config = dict(
    num_hidden_layers=11,
    hidden_size=160,
    num_attention_heads=5,
    num_key_value_heads=5,
    head_dim=32,
    intermediate_size=640,
    vocab_size=2048,
    hidden_act='tanh_gelu',
    norm='layernorm',
    norm_place='pre',
    norm_eps=1e-06,
    positions='learned',
    qk_norm=False,
    attn_scale=0.177,
    bias='all',
    tie_word_embeddings=True,
    parallel_block=False,
    init='uniform',
    init_std_qkv=0.0395,
    init_std_o=0.0,
    init_std_up=0.0395,
    init_std_down=0.0,
    optimizer='soap_variant',
    learning_rate=0.00443,
    beta1=0.95,
    beta2=0.95,
    weight_decay=0.07,
    lr_head=0.00562,
    max_grad_norm=1.0,
    warmup_steps=200,
    schedule='wsd',
    decay_fraction=0.853,
    decay_shape='linear',
    final_lr_fraction=0.0,
    batch_tokens=[16384, 32768, 49152],
    max_seq_len=512,
    doc_mask=True,
    train_tokens=108900000,
    max_steps=3424,
    dataset='wikipedia_en',
)
Each number is 500 + 40 x the weight over its row's rms, rounded and kept within 0 to 999. Layers, rows and columns count from 0. Numbers have three digits each. The size before them is the row's rms in percent of the matrix's.

# layer 3 MLP down (transposed), 640x160, rms 0.175, rows 320-406, columns 80-159
116:566464527501408443421475417492471471524518514495514520558443445529516566531513483476542536493472521498539488490533486549469428508496457498483521469441540481501461509492547458545467599521500458501487469582515503554507457538526381526494502501
095:549542476509522480484529494534563509527490416423430467439488452457540568487598449531432532499539489483513458485473509503532482445571583474541525550463479446516524458458423504529451587498509562444499454441444479520497496506486540453492482533
096:537527533451447492473502497535507492420492433489513536425500498526496464468517479512528522516509526535480529473479458529496477507547542424497578496516481552455518547529513458515464564544428509519466467426527411517576505615471492495474507499
094:590434511450507491472517510478470562530572484441511570444594510513495501493487474502506485520402545551517436526438505521431520578508514500556506561538462528576516516467476522523517424469556525500518518474460502470514539565468512487408431558
098:519530501487540424403520529532514536547517549436467533557412508581562500446505548542565478495552471453472462564438506438459524539458504503490486500489547517465480484449503466429443481553598504447489505470497499505509497487474492555524543418
104:581494489447537511499513501552489515487574519526457497461418506469533527526448498465498481529549485530487472465549428527496489527469495578520559516478496505528536509488462504463536456650521516483497474515490472520517427511441508484469525484
106:511433474527562496616526559518471450392482493472474511463540484484505431536469529575557504435493494551543479459513456488491612516483524535489500465514416490439543570446524522550439497504581519521498526543495529544523521519486516511504494485
112:543528476522528482493502549442501531438449526525507459560458491479442497463462527494524503452485503483537517502475464468558494492447552497435591504448516572476549521604553500501487534477578492547587512464539379470460502502481532517545465420
117:531512537433445478506464494518555456440461384476452528496537476489544479471485470494517496464518517536461526479465507475490526640522546544548503500484493485503363570558526525571510555558445436591513581489455521473439499505476466486541531439
111:506495556559468504532572444544517545513578471448471513469501472560448602479511484548487489513468509534428533504568545459565477442541569495501507493560480493483480550480475603518469496531504578516559544554440502488486500513452406510491455553
079:579508571497499512469518467535550511595466469482575487492459516506484494456513551495490473514455539569564514553506468522445538561544479512527511467455478513545504522584548447470623472532542426502516546473467470451480463573503549512478456472
090:498508520462542530545502512458540536448572532493526512558465506591498422537512543469578592449455448505411482567434534438487527544558520540533478471469533423490487474467503413471506467515538516545494466436431542563490526506540566511483494527
096:520522476463516507487471444507477568488562502468524501543442519504499408489545507492477470464419478534473428509530538478510533565403495497483524565579459548464536565507443584500549470515512523419485540497483511514430497502439541501475508466
097:478507532566536452546516497454515475508448443503486475469481535468489486414481523517510522552531493546521546521456520534530418572495509502413543556538473453484553499476507509461426579499574516536538522393442520506503531524436496481566477495
102:529549507505594494457452455495527477505473483426546473479498524500544496443457520442448460483480582497456498555506535530502437427465476554459563538494574435464457470512501482421492511559535475420478475512576481502488471508478443464499459527
100:431505544485448500514540470513530450510494439490462426503569387522537530550454500545486498452444524497504518579522486511455411550514618455482513478484459495498541530513505510516563533489449531536483450519466511468491476533415461536481488479
113:543537544557456517448530529474547514539541488486522522439469563416482521456467511542483604532445520519555576519577473530556487463491494487480521510459429566528532552481513524525569499501562494540560516602521548465506459497511580496424494467
115:479466494551587499499423483537567504484514538511499469553474489527526531516511437498488557464507531551513521519492453513478576470489436455505525523536507453534433412551413482514548475467444486528566563529478526555523489380493463514468539509
099:566479574424542465536510531517464488590603485482559482504501432467468518460497505484523474544510549502531476450442565539485476499520497467515496394551520515483512508564501574510522521505590502539514543475478519453465597471455506465442454496
101:442555406497488484511446530496500445506462545502581491467539444465500479493471523471545539520500524548508490402467491493608506490476496479492449414540537471463605495459524510495443488446486524517505499422459453489570507494442498425562511520
095:512562489508545627490546468571534522491499517539444531575516504539468445544466459493500523544510506498458467532597553455482579507453514545443536445422443515522470497483545509529546463486540555473475514514527496487556423514523494533447518529
134:515515553533543558485433488509493475455492476453512523505468438506488488467549526467471463470533588492471494483588507439487462551487522537421553498537485486502461504446504428465506479485478509528481470462404567473559618534443569536500503493
102:586585515462453532467543490502479468476474511436509479520396485519481437462447515521503557493462480441427492466528445506508510489495430526486548583489508537472530467529497436484497501534532474524482520451573410482539481557499508537511580517
097:492520437469501471518543564515508532467576436503563512549465524448468523495504523532582468460507482503513442528419467512545541498486508437537472515416516441541534497518453542492486571455535527504505448462482538527532469534549530511614491484
098:463507462515462567533473473476539557559488517486523567574557489554472452464478531494525500510494427480514507492566439497539553490504488533485505529531517561542477502472480543433467437421517493509523476495497430502540539527501513508557496493
095:504516528451503490463511495515494499498504530561526539481526504523577507498505517542506541498459453477532557534480537499544536517506601455511541478503600491514504496509569535520480583517475485450600505459560474449475504529458450495500571500
091:421497477525369482559576534511539541463502452489505494455520511466516430530479451491521403481420479566460461477453531476494413485562574501493530469407475490481540544478565531446521464471460508481590548538552508512448564464540428489476496488
092:521508482443382457493455530421602529485539449509535511550489472538456468489473516406518435543502471490446491464524460498470488446488493522567489507514476468440514548466483466479525495552592469530567506533525542473481523536582506543464472482
099:521496482522514460537473476517499541505564445522452429503465451507545487515522536528448491448409496606517565491535450503499483488574488549498450482546495412509484440482426496552535516470558493468547497512484495459540497450538527501469513417
098:471532455585526487584514419568478447558510494524555475500432463424460508506469484461445461458558504456472562473574518479449473450535476542494550507504496539503503509416507524515517512541471488511460445527432570506536503548505511519496455548
110:449475515525449498507553498499510517438447449479508487516443536531413448528576500434441515527469571497464506540495535509527500509470455527526481529521516463530471504532498471520517441459456502487481583471501516552490441518452512486413521518
087:524525499498525464417479495531439476535456477450537525459529405496487498435461518415501503374510522493501474537470516480519498448531466441535519518472458409483542548587515469502488490446485493540465503529501498437514501499497537498488471503
097:521515504492531540482520535457529482509471593523468492425514520476596510431518525504426471504536439532547491543472513566489552538480454541478522521500467490536494384568470483447451511396499499486546535634578501504480521487500491483512467440
108:523496479513499502544540526537494452484520562542489507521502548510442552528531526483549509490549521565450528520485557572483553492614509521567464437426544470526463502486472536502504506515470482506486495507539594501514606488530519525473539462
090:522534490494515469426447542472468536499507545534482526477526532485501528526583455470521486503550531485405432512482477537468547521511472485450550469561516487556496470488444484579509497552395556490483483529460435463530518480585458451480481444
107:484511577482490563502413541493535486620528484508485459565419484540434532453500476565521549520496483524529535451457522491562501447504507532472522574528539446510410506497476512465532477505457501488500533419508415523524469497411524590471494474
104:537564517534552553461461499508596516502542494484474591517543461550561445496532466551513562519468495536580564493480459552428470479481530470542531551487470541483505514583528558562513545530505509566534461557425464516486432465441448535510487514
097:496522441497528473543456535472416501506521491410577525529536557453566473578533518441488554525524503531510451561574507509498573446504497528566512533479606549491511534501475463495466516449516548549474470547437508508500468530578455505547552511
096:526525503436443514466454398486544496508572420532509480431535462479466472485467479528507522484514494576450508492458559532452434526519502497510501465544511523478529435433440447475454538497404497536504449484444488486585495516435470428567535496
099:584447528495488480475446457534528508556595510508457510519448513529521530503508524489463519545485434530633481499400501501547470497571511539476412494490532473557546509539528482565567488504546445550373502457510478510476556472500506548479524469
097:541472558466542526479437484416456513537417428493502503538501498487510604607504498496530512525507515467576511516566505552529512507533510462498451449457531466536486527573521526419494563442502488502508538473411453474458547499511542525488454464
106:472526559497499517536539473513483414527442491510430544464502506518419486469517526466512414564560467577486447510533572545502495511495487504492469543518531465470496490513517523451465560549513493517465618525486447548508500481542530477469522423
143:500566515469533557424423499544487421503497481505469515549510530495515528482503536521499519496531467496528484436523576477437512564511518432571458517535466460525504458566520485526481454515511511478527504485529433470528608442520469500451490475
116:538502496551455505494473514464458496531531421420500569522462552493499517489525477511513569554488494467481530469521444544520454537507536433572517452505477459491498489515561512506482532509542504490505494492530543451488563621549505475500424466
096:524523472495496443559529506488531513526496448443549581470515530479505515452473463570542579568529426548512456429494483500493565432480524506468452490480505530455557536462505508506552484426546483601502490532496531455416553523488545504518497529
100:406515428559453450494462528447513475490438511502572516476469482448512511505507543442483537559431530511481487457547554427489484518583454530560579507531512494549522482458474496467486536598456511448482483504396464549544459447464553505495553450
078:531519530496435516447486560531514499402519514530483593462457535557469518469525470474508456471535529520462466488514510542611545479531500555563463506462556450516437560436522540501531525489496497475392486584554457479500541529492546520532596428
076:487484505480492461525536446451480506466542501501538448516577437519564462491519440530520501445520487524459527515566511527456457465500503558463547495498461482587532520501451474431464480504450572410415520474480518454462494518489479485476444479
102:430453469527496489493528480556528493512566509504551521488504521462467458456495536531559444497506529551450537515496529438553486433465479513634519496448557542519513472481483466456624471448531452525430492466516558525487470446454506515532484504
098:543491461458510503421464438575553462550515522497432467493501539520489504551442458430507557511538520475518492476491484479441450453487545589476583534473569473451497578547544578497495488500502534397529535528459455459460471530489469534502516547
110:541495561518521499460430483613511517526552462499453514487471529544470503483535484522584430570497529511562491447517489518457524529507527503500470537522480459469529375477474452484521528535560487446576521509483513500460456556534526442554484512
099:490479625453459530538578459507513490421487451566517459509532564530566459505569374480417548480472594515496512498512504485500527490527498488550476527441518437544441443482544595549520490506449472473589544506513475440483486552500503526519536495
090:521548551447522496474430522506505465561585456529540503527469482465547486543538480460530519465530508472495430436458457447554570542436468390546454526496536479560468425452557509585515613452509480530497514504471536533500538506454581487468537577
113:383516463526473390505454476454523508496508457464439497535505479469470567464481563493498550525469492518550503466519567549506539446470494518533467481531609494518489568451477471446472550459491462453566462474514506481539473459567515521563566440
106:478509452611517453483539508492449492508441480490464534551454461509469476497499479550514542489541532445468519541536497458474492468490556481499486491494585464518483594472496425486584439533447526404486481531484520523523571435490521493528538460
100:451532504408485578511515498531496512570480519453454546509484488516435520517530559521467533520457494475428506488490529465472481515501424533455567612523577482610516486535454523515545488485509472520448521439511524549529520438481498470533517396
070:529503584484524467463517488530457491509540503522513503579524530512474518490475426492547441529457477537472493457555502505462420502547559479529507484510506526495456601559467452508499536452535477450471508484499483520531460532564518476521521494
101:524434450508529498458505472475474467563520415459573571436489528509506561470515495545473508505511548517485476555448527523497533463419511441497493504533450466485486507502540525512486479515495484493513496520441525534466474507590484636472490548
100:570526479502499510545449525460518568441473491497432516549520574551453527532471495496561539467591502464474427499474511512527518514543460538507463511519467477480495444577479495475557468492460555476616483500497503424468441557520518473414516448
106:500553555483478516481532451463583508565562514547511430515490493439543497534575580503457537539555466493497463562601500526440477490569485557508501503471468494529489444517477515439497515477505535515484450416496497513509497530519546520524555405
109:577565469440516564514451448516467515484574487497469467459491500461565532509475536473524413544551488566474483509447537449567503506527516537519503489518476537415522465541498573550546434512501454449478398496455542416487565544524486424466481484
082:552550447466470480522497589443516486519446501483451496500504466528510507475487569550524444537519550519523456467518533465424445472474526532478445478513602528515533515481528478520422491559462548474567505511566513472508499521521479468496499520
083:576494481543528494532561546563570475434526463478521433495494457511468405520484433520527496548435480476537532505486518523527475498524482574488538467514492527474520451506519593506432546464433482517537442520472454435477455434483533457493491496
116:497527513430579457525449512464485520523533476473502528456553458466552536545530541515489515492509511601512565438488556523447407544484519530488474558560481487546468528455575533485537488514465533495525541496504434461504461517471491520561453493
120:574511500411522512392482467505507469485463529475537463485499436529511539513521449520505428518519480505520557473516490474493504483444465566444512517509494449453521483476611478547483473496608487543501496488525532480503441515490566519463471453
103:562454458464528503531510525517490529419512567491491513487466455454525493427497522555402474560401473420560485499452557574494527525584499514572437494505514572475534529493479484434506555577495554525431532569438470523505515471541463567486473505
100:444527440497509430481543482554494461449505507531470490565552498547542474515495491584472489520503490444456477536419455517440499528492484479506437511507560448476504439443528459547470438540540514481465485483469599473494510393491537536505560493
129:479490580501548524519445562488485541542462445546490466530493498511509531491517494455608520477525482601436541527501558464523497500545515594500496497494498468556542593495519557477539500472462508579490536460489482490475453527458600449495489515
108:434533459508534503560431528458568536458565457496493518437501436431513521567462589511562502474464544531451440509495499463466517480457546513467492588479467510456477493431448536469471561553481479501462439478455466477522508522498522489494509459
098:529491465557436420519493529515476509527501498445525483596541542445466535447445494426483445477467460505498417437567526512500478479615485495528486532464458527496473410508551513505488517450483557491466515559485519451483436470552468515503475491
105:527515537481545517451494474466520552477471433451544504493518485398571521506524461469587477460474481504508492515549400532477506460497522536575482527530505492478454501496514449472474527558517457509486397494480520499534514505514399458550506387
083:419530469523466555520526474500528533517506488515493506467362502491496533533568464524455496490503517514487547528536566495516447487547449473600445519488534454495557535504510571464572514554472551508534534475478494478496399545467556513506477548
102:488419555555457514524490501542532500473503500490580508498431476553564464515517493502531508582509556469523531532480497488519453527518478489417464521430550495534588523462478489487457528505491514534446456500473545463512493512487429464591620539
102:544492503458527514482581470496465564513483471472471496539570544541545483432489443565566521490511483499569476477503507507465431428491505486462482479488455563496578429469526443509489530505512509532523510481521454490489515515472522488463503518
096:504501605562494493450401452444455461516500565499451580549543462535517480490517493488517501519503501513501471513453498446501551533584482503550498500491484578473461523509553418492544448578515513478473472500444496406506473495497514441497455417
100:489490533548440440483544444497479554449511453479518543433480474523525492491479531473470540462463567453551505496554485585489552501520501504489537523455491443600512473448534539507492537522574444497556446464527517446531534485457483520508453492
135:500547606493472515495471547492471521444518443483415492505455419511545467528441458491541479468543466578439519538506496455530494500531550604515494485486500539565561611479480551477496503495527506546507525520467456474510503547493569492532502501
109:529524427506441478577504490529440484490513491517502536524460552512485580509464552485468498483541503490423542504526531492520563452541470455536465523429554471506510520449499535550487517458521489534474526507521521443501555471461540468471489515
081:522538494442494554474524550510541436508501526429524520492489518555518489520544450492516532458520512544445460542471460591479530532596520502614452493455439471490467515449470583467413554462473476455562512470502482506538554543506611440613462474
085:447514540551495568475528430437529535526564488513465477489539530434442483516492493514531544474538480567532500507517460526514506467532527477461425510429559523510522457488494520533469479459476560514540439527457522512517537474535446492496435462
077:497516489535499502459475559472468549495514454503465456519474551520514552511530503477492507503473528508457490519508509529518515523561584453511527483437607566585493502519449462474514560501514538454552485520538483499535510469541492509493582407
101:484515496520413520512500474518515552548442532491498491522541523461550476506566475440630481469507549478532514535482528523501473543473595489579521520542502477434481508506517457436553487518455503436508533452431477485552567513489480471531495580
104:521417517526516443512457478502501509460468471489521482584596522517477539531513468427482511563476554473527587499556514526411485493513490578451483527477487502479510502431515480478459537527439502440465453533564474458459512523517487507475448433
102:515466447491505511503437556526456434471496525538498521479516486513461482536587548525510548512463475534483566515474462459402525559459510459515475461451490469468509594527422530564515472547552554455486526507513504507483514501463483600518506435
096:425488490493494539482501506479496537564531543410483448527570514531512501466519554508507512511525535456480455532458449522415527485503549521443453521452530526498518457434490513410537416484469513517578507432497555496509595528480481464556528486
095:403506481513461535556524500469548536539499463554488536473460474459501493491516481515503506487474530521530488509436507467565454512543525447453522497482549493485484532439572526441462548501473515585474560531518607514506552561553488469550416529
095:473504527438488500494526534492492474404493484517531510495493494475499470446475556553510505429561464491458479520475454518525526577444531455485482418515486510471540542485523506447545537473512491517543506464488445473518540469525464398462513427
# layer 3 MLP up, 640x160, rms 0.221, rows 321-406, columns 80-159
090:547525465556537546540533445490463482501536511525565470476457479481532511560483535499527583454504491489481525503499504557522501464557533561497554510519512433488533490531479519539582421585484545458549474464518495498480496514491396467473550530
090:490532486476407525601551516470534480436483531459479577478459572528485492490516525556541559443544509499497477464518429516523509439472461574509437400471494467530533503430475582548475475507493495518543518493446507476477525474541545469510397452
091:543469553503457608448541407509555512536508452511496497488458427394454489532480450554501563441464466494499501501508441533555549489502467518521543483480476502490544499519567402484485456484501493459507489560550565581523487496558426533423529470
092:513474451512530518536491502540499574517436518628465454451505440459513475511496474471469527457510544524531496477454538542550565505535449533502550449491526459417525515474478553504494486483386495538486527494443534511596569413605540459530479461
089:530395423442509521515495516530580544413472509499476472482448461446486472505532466545501464528500471489508507558483557523488479525514516491491477615473472481470543518549456467517520475421462570509538488483520519524520493444465486470402526550
108:571479527443555498457504456505495579527493456530608471510486478514470503536467457535442450485522461534457493473554579571464599466497534578521511484499513460492474462509543452503549444447518464544470556520473528475455419475523474486498498454
096:508453485488455568522524450495453564488471475468470541533443457537505537466493526627473457529524500530478435539574500548484520449607438445511488495532423458561532461483461550487475439480466449438490466528470583498497485463480522479501493488
115:486534540517482519438429510521472500498535471526535530522509558434478456535508536542476504480528512459479576508521480472483557497474431557512458541445523479463529520485523488581450512454536500526526516453437365553506510497492520521523526513
123:519478553529549554501533502476528529509559499548575536494468446524553560478427515471464502487409510530470563552552540516522533442411506441544512544498498500443503504538464495545482511504452548491501506509514456463474423425438426510454498523
097:501533472473513455509578506489543439506553462489488469508509486465510518466456493521453478522484429411489511503449474436507485440509492534514513560467415478508540474485510504452547509484557504494531479479489503464409567550447546525467528478
099:447493537484504575488530472557523512511582491462578521411484416418449541469451548506585537503442522501541522458497479500583490509501466486516499523498583500563499439421488445496483531504498438492462422463434488505503481534494486537471489443
098:499608537482542516502500537536484566515472490550529461523456491498504523503450440468514557528479542455532515476462517478449478459554455493534499461471599453529522479484580494551527493488550476537521538556483545465562519430515454419468540567
081:491534465490483479587522541498566566461519559573483519430498498488552506449491479502432515458519513486479441483526514582566460454509394513508463469534455517530513522460492540519432511519420482430537500504527567427518528533492502505601393507
092:467453509526464514566497483567553446490492472486542474487467501502435486465578569461432483562481436454442511517497485514505584469545486518411498410432562483570447506529457485518475541465507489586557489516522519570449548514514459415441428510
098:469434512533458430479525532461468466493451561541460526494527471521473474495547471502507494453481530507441480451533505501552489455555395474587495532519423529468501531452452516526510496505488541503529463489536480520481516566494580488538434509
110:448482541530519478499551548444511429532490510500450530495430493437499451504457514532481542522497457488562491493476420432487563516519489527479464532455493440529512541441456507524567558406529546528510569557498490471503518507484513544455460455
088:495525478523516417539535488562523465446545448489500577560522607441477437479409518478538503441569436474493549532499438490474487475425476476431445459508480441515492446439498506545553512524480518492520467501565531493493511503442470529508481531
100:458454447497531426542486529468513507444534488473537543497504524488435502474473514494564509523564451514490550478523514543524534449509470488502500490527491517480433443466456460508558492514522515554467524444542472525500438503455544515504539465
105:508485460553538537514480500481517518450535501505524456527524465515450471497454536565466523473506538508538486443482450519496492488410487480550487562454496544520508508565545494427434490466505482475489430533608530527484386472503449497474456502
101:501524548432473521508563600524523450471480503519403475533468475503504466473544458504493464529522522456465464592483533481531560463566551535466434481499459464454474491537457470514570509423519552507524462489408505519495490512504538495485518577
130:415491486471457491470499448492458483446495550612462569554510448472484522461564473481520491529499495504439549501528526409455459500490532513500477493456390490421472558482462508526592492471506506558457471486510551501441614523499519555519486481
097:450402531458436470525507535598463539486522494527487470502479467548484529478550482466560552429559508489592529482526460511558490523502526508521471487449497448470587517458410476502496461417482516514526445499439515481544525457476559531531492519
102:472409511542550558502551519463476468459471497503510513573540462447489557513470447490478507550501442481453472415525545488506493462503468459521503514595461553487492466550469530505495501535342550523476531482487507499547535486465452442500513572
109:438511516455583496517568532475516515447487492573491487484567512514510506432540555540462561544451430505515504507456479486449475471497509505475443523593547448468578469504504497431421451477500427528485422506483419509557500510458491508506512579
102:483453501512580480535475543508511430470581490469453451507544547457448490460523542516507501505491474484470498576521476494536562546531528406462514537525491492446488477477496510550552449419527445529609434539459523528477578466512485523528462422
095:511560554512527465596512456481458569508427570528508454478516557476545468568504447481502477429490579525529509455509470554437505500478441430456512485585515527453579596492501472525426468482521514477558502445514535512509488475495396521508536554
099:499455520493528563424519553512476572479523507449551526394480471474466486549464489542473463519478433513495529496492603548517593517476454560487479549534499466463543501486502442486528512554520462452539572480466573492457536559395428512452529498
106:464526533508550466428500490517502526546521473556510503453511472492499531525511494477463510463499457508517480498502433545521515477513480536528515442542458449451518483465562463498512418427568583465474482480484531542570459491499457467473509489
102:520539558517441516444428453464491558482466563543502515557469474520514480521462434518535477536427485493493538560467460490480459474508579504493594519468479467484526529455515504482479486498486496539473494484510581534529409475475526538519508487
100:418449506485464437494516402546474546539499432583489473558496581510488483469487488556496479493448531475509505542436530461566398419506536566432410459491565451505480491458481534544484500492473513510489530496549532524523458537528402475512534511
097:547507513495479510505441478482425517464590489510536486490509526450517408444487463443475509505485517492469501485550482518556526474532398473502553559510521466531493592506495512503519527546508512545468459531500424448457522504488388465426519460
102:549472475567491506431489613516476480496530515532455512432568493516493482549469484537493551552434490419553428486521441491510487444478488494497528458498527525461532406478572509493456462462518492513491527531404542460472427557455456503525576508
096:485465481533479552475497419539485452480509474499488493449537483449533526504394492497528586460413549528465499507448485535493489509491489567535497521506497534477515452554524583464586468500538518520481521458526485527541437532560441480491519403
094:522562442575490556480502509538470524498514634527456452500485481506464473568482482469558482574518506490464494523565576468514561519470511540501556469510519507536505453541495544526564564513554432494472470497554522512472539535437535516547532463
106:466428529429481575527477454504521481499555510536499517536495443547425526486511508545497551498520447530598529490498459569542515488505523488548508519552476538484532492468501552548470462494473520484472515482531489488563415560474486518555525555
106:510516370517529536509434575479505508559507452510460577535489460472419524502478463515552522498484502478463559528465490475488503425533588503528529562487468540493480587496455473521518509560497487456468550506518587553514490504533431497592512500
104:527435545496550549525536498499475511516517554492527489507568555469515438554420588458495448501522456477508535489431445499474551516478508552426510473507614470484436490479435553497459499480474509527543431503451462501519492447488494485507537584
092:434433481488513425607511538487537504535482489455551506488494498553527518476477468547540511451524442493488411539515482501517481486533484550464518553518497487487460489503500471471546523476470467499528537540506549521530477532501499570497434530
107:514454472470465496453518486548487528529526481516455461571505487495507534462526516451456540523441478512485508562434434516534501444485489562540493537534500471478481461470464534567514544451586509549451533507461452410454423517499470517545527551
105:508541513552548569477494507505473514532484477523538506472511488484389470517535487529524547485489492437466484474486574546449470515508477538497472464477517437463542536521486404502499505489494471386522491560512569493514529502510464522499513529
095:481545491484552503530454521502501502538555480440530479509501512440536454500541528474501542464524382494453493521537512504562497418558448500504436509485489551577461485505515509533523487455522530444519534433492557446507502536517549477500490529
071:405498513486557469547523466533427526445506498477506491448537440420473409505534510523528509376458484492501527488427488517532473499510501490578478410532509469470504582530551446555540418521542582501486479482455531534434494486514504523494391507
102:500458461542548573579506479502516551492544501518501454554561460498561543419453496500499453496512526521456528580484571541504523539444467499495488470528532460493519472540557496469517463455466514472475519517490495525555526444501387475438581461
090:518491521538519542521448478554486488482553615470513514538504481458463449447454442520432477489507457496523566526472517548541551526525532513484493492546492465530440474509558529472476454479512496555524479507489513502479522505543553425619446454
092:542530532512480520565484464496517440486494534485472521515463471457533499558365482521480485512523482551488517548569469517566506458467486463571502530541506471521438545455480503453457547483514518594512513560557452466464483492497515510461451541
081:537578519479441513546539518475567496468522494541531557524543543482499533504413567407501508499524442496544507484467476463478524456486477454519515499532480479420439503528482561461490500468616553463426520494480485529457470497475435542496548466
071:489564506450445508500541499478475505467461516471579524447467474584463488512521484518487431448493503467482486458484516486498491477402563536423509458481544530522516473445582455601520511458526520538491497496452486501501521568518477527504534497
091:434526465572498556458489458487510472494530533531530444470443507471504556541474500539527494502527582520534482546477535478537453490542521531543417447554486479557491434544458479546515493406505465525453555490454480525493493498489467546559517502
089:436444502478507454517468518568556458458476499512484520480496378463439493557497496484533520500546447514462509539489533528456446459447551467532485532488588459453567439515457428514496433442490527500441497541477539518522472525467523504441503455
104:494497512523460548514520501586541542474467451524506501507541518481524581514496452507548526474501430501433483513470451505495542467538496441515464475538557429448468534408467480558507448538549523487469516493511470513523472524463478501508495505
098:540504511502541447488479452550531501526558487368475565446482461511505458528497563439506527494556434474538475494504423542549450466502611450458466529463493480436442564512487511497477446492525565486532503519530531577522498447440474566551517513
091:545502466504538556396462476558506497544466503516520514495577491460458462548458531509546489392509473458581518458511502473490457500519434454434545565494482482478471457525472457568519518536444503558528522527419531467553424503496530562491558536
116:481528498469452534499456511511465496511541555536482531503548564505544424551510509476464509465466425482429506467498549494468552483556584472539516496519527544532536528468459561502451529503528530499531475463472508565467551435520521459475475496
107:507431455532515488577429521498477609569453563515430510466547493492487485492488496508571577453459483437519499506491503498578526515535450544425563533594533467494463493456456525524547428479493537531420512507528556530495519510498528465454507424
111:468419498583546509524579530510486503472501466457500570536529435448471462544465515430500468473486444495414525528514522517560562513452494510461512496537481455488539524495462515449541501497519548440535482405535587515572484486506537469504518546
061:493576482500549549504466463535488518524495577517513503507472456479452444493478482535530526533420420463474449430462522485537471561528476415550483514506496542474509565457498474528528446430520531538484479466483551452409495527481482506431495571
104:478453469528524573529435523462509504487507463444543472494564516482509451573459523526500487478451437497528500496525417475527504445426476484462476462518486538537542491439428497533547538483477542516498485503492506555468436556576459548479583540
101:522500484517474444522489452501471466492499513401571608524520541514500462482453553464537464515523511507465556529516526522532460494536519451440498472485464463470456542503533478520511481499490494443472459447503418531570475536485479458482536464
097:532533496505559571490556447515512502528579492450489507490555459428485530508488566502499568456498473433488495527486505524458479455496568522545447482505485463445495518450496513442498522464429551407454571462541518501531484486437496558501413513
112:537489494475553485487537540438418502429498437492521528553592449519562386547516627474530514486446516495489442490474522524471509479469448487556431505518469553494509442470448452509504557458405527487496497507490503479497510461516491506465498579
090:557506504505471511507484528489399521438551493475507438525509511444533452597498499461363538428540511469498519464482559513548559532524520481511460578570510545548432446547492514511584494443463474456472483563510486502458537491493494486572504499
109:411510453538447511555448459497456500462509528465555515453532484498447497478443477496454477529475545489516441525490515494544434498465482515568498563460415516540493431463465452448540512567525592520518495488538518538509522455484492578528492514
101:471474487537581465530419544563506457452460520556437536446548516442517535444605453445429544525434579495486550533476507520466561494428547509415435469525449472442465506446541479493525547484529526517530527454492528492542492520558511495473476474
106:537516526490512469592460475498542503522588479518546504447455550471459525358536469493524600482491529494431504512498540451490440492519504440477480494488502453501531593506543459545479492529515494563510474468488529538591573495561477479576496497
100:492496501487545512493533539486506494371504529522491540481495482519495421447490463509503473520466503465522506553488540574431506516472382547551464458544424494459476529504500491454569504505466576509483552540551519485522516470455491584400538571
102:506430429496523513471450590533519538492438508531465441473545512496501505530556448436511549442484481470514483461449541524465543501564494451502518487516493546470423479493369559496572474475483565474438532539478566486539518442572555569491545479
117:534471586525519533496414507492482464528481464509538463538454480501543510530475477533478517515477402509502545503480554523546495523548479493537480490452468501557485530443488551494572456503478407555480458520458488548439501459495505488497439498
108:473548491455545563563615551442417502514490503529541555466512541498513503470474517533546495502512549498480501516483457528423542516552507581503509532455463416527523496560520485556555490507514554514499520472497564550423556498547506499538458437
098:539503459466548484541494562503460538466491491494457492510508485529464518468555472425548540452543501514434527455542460491486489478492399514536573497550523554477420543463546598563477536522524488444535555456456489481473557533457521429500516480
118:535502464523428578453470465457501521508537544492462491487522518537455464552508519490463569517540510464497588500535459523486526487481440611487542410526516525528526502528434510551505507451540528464497545531549563509456488580451532487485432521
095:505512449434562571501556518448415523502522564572539444474487540436523486483522467474405495506503526508474494550460446467480508455518537527454506569480532451486500452494525498568452508405469480522509427504496606471471486498523472478565492523
097:506532496516445473541531502450466450562554549537456513478502452509491492522506545501459590527479546482482510431512445505515533574481499458587532505504502512442529502455536476654501519472502477464496579425564542496398500506477562468465492541
108:526606507509516512542505504489462479486514502490513426521497451548452407559461498531474463524530521526493551435529446529453406430483463446605517482455517512605483374501514460491587508428509505480497484477490498533517502511493501494520472521
078:463458465438512511552493445468552543463497492445520547482471500529465536488580459462458365556411503506497500471483434487433462444542541470490507534441482544600579530422512569508478514472524467528443490526525472496485519530539479455507531536
096:475457458493527531509511437529451496449399500453540501509494472420514485525467447423566483496469419521497528472520536494521457558594487492516558505524464493560450563500445480472409443505487471501597497486540494506477536470426432522497493466
125:521406613502564461524502539556497510475459486531480457492525460529550517406536470542437433428472537489538524556526509505525504430477534511470410518451501514500487526521465515471530506510502463591475447533413477515555565460509479456493538454
096:508528469535476508509488476531471446478523535509515469493452452450595486501397483515490531487475550562471530553507499540427438497519455527521526547510462486507535481558501479542545462461468500519479495483485488511445446558543409515496563490
089:544485530569545513442469562547487456454570499439492560399568513444539487496447469557365490502498549501538486493582564493513526449505482422513425580510474481521490512490546518528515430528523443553486537464526503521439497549534474551440515517
101:523601541532542546471534549484517563469502513454464527487470492509487479488420413518456480482493552548553442477401522520467465452542494444459574522492475447502545510458519534543477443494596495483574445500466481503546489520489471424498500539
094:511485470521506536542503529533538504404482511461474553520490501500552512482483570530543392472566499520537574501567511521499483503538470503440514475510499450453462588527450517515533495453490446501490530488475517502541491552448540467493535469
101:435518548416492510577531414475513479487498562531489415452510419470523517445487421542465550498503476552484590498532538534538502546537486515508458473519478528531521540471413489551532487486522518421497479448480486434409554592497540535521553556
083:525485494491564510514466487483488483522539494538594451592395476499577497463471502467554509408482538560511454475549452538524500466493418600535538512530443501486468519491537493516488495539493497510458557505542506495487563485489492470610480470
096:427556541549502542518503512484485397393583477500487496479491508526416528508520518476494540460485460491491526476476461538409471530531464492491491501450532451508556443429555504512476527440432585512463550548477455502479453439514566577461573510
102:494503553528474546491534505522482544475511487488460523520533481405557530442513432454534526535479512444459420572452484549471527494485556497484449522554532449485523509449535507566518448401561567388559459500398495513480498564510424491492544541
100:387482482455548443562500480541518509519419486515486429448492492491496502479573418449478511447537463469513411479490460522501497509589435475484497471575504501482511516470498529500516419502449543582499497527477544552565568498528484499544498476
100:610546482582447458532487534395425545460512605518445459483558492433472555510463498503499445502472483487478594525474537524516541566485447499524545469436532482516517566515524537494425480485583495485494526511480580517469433465483495553520538506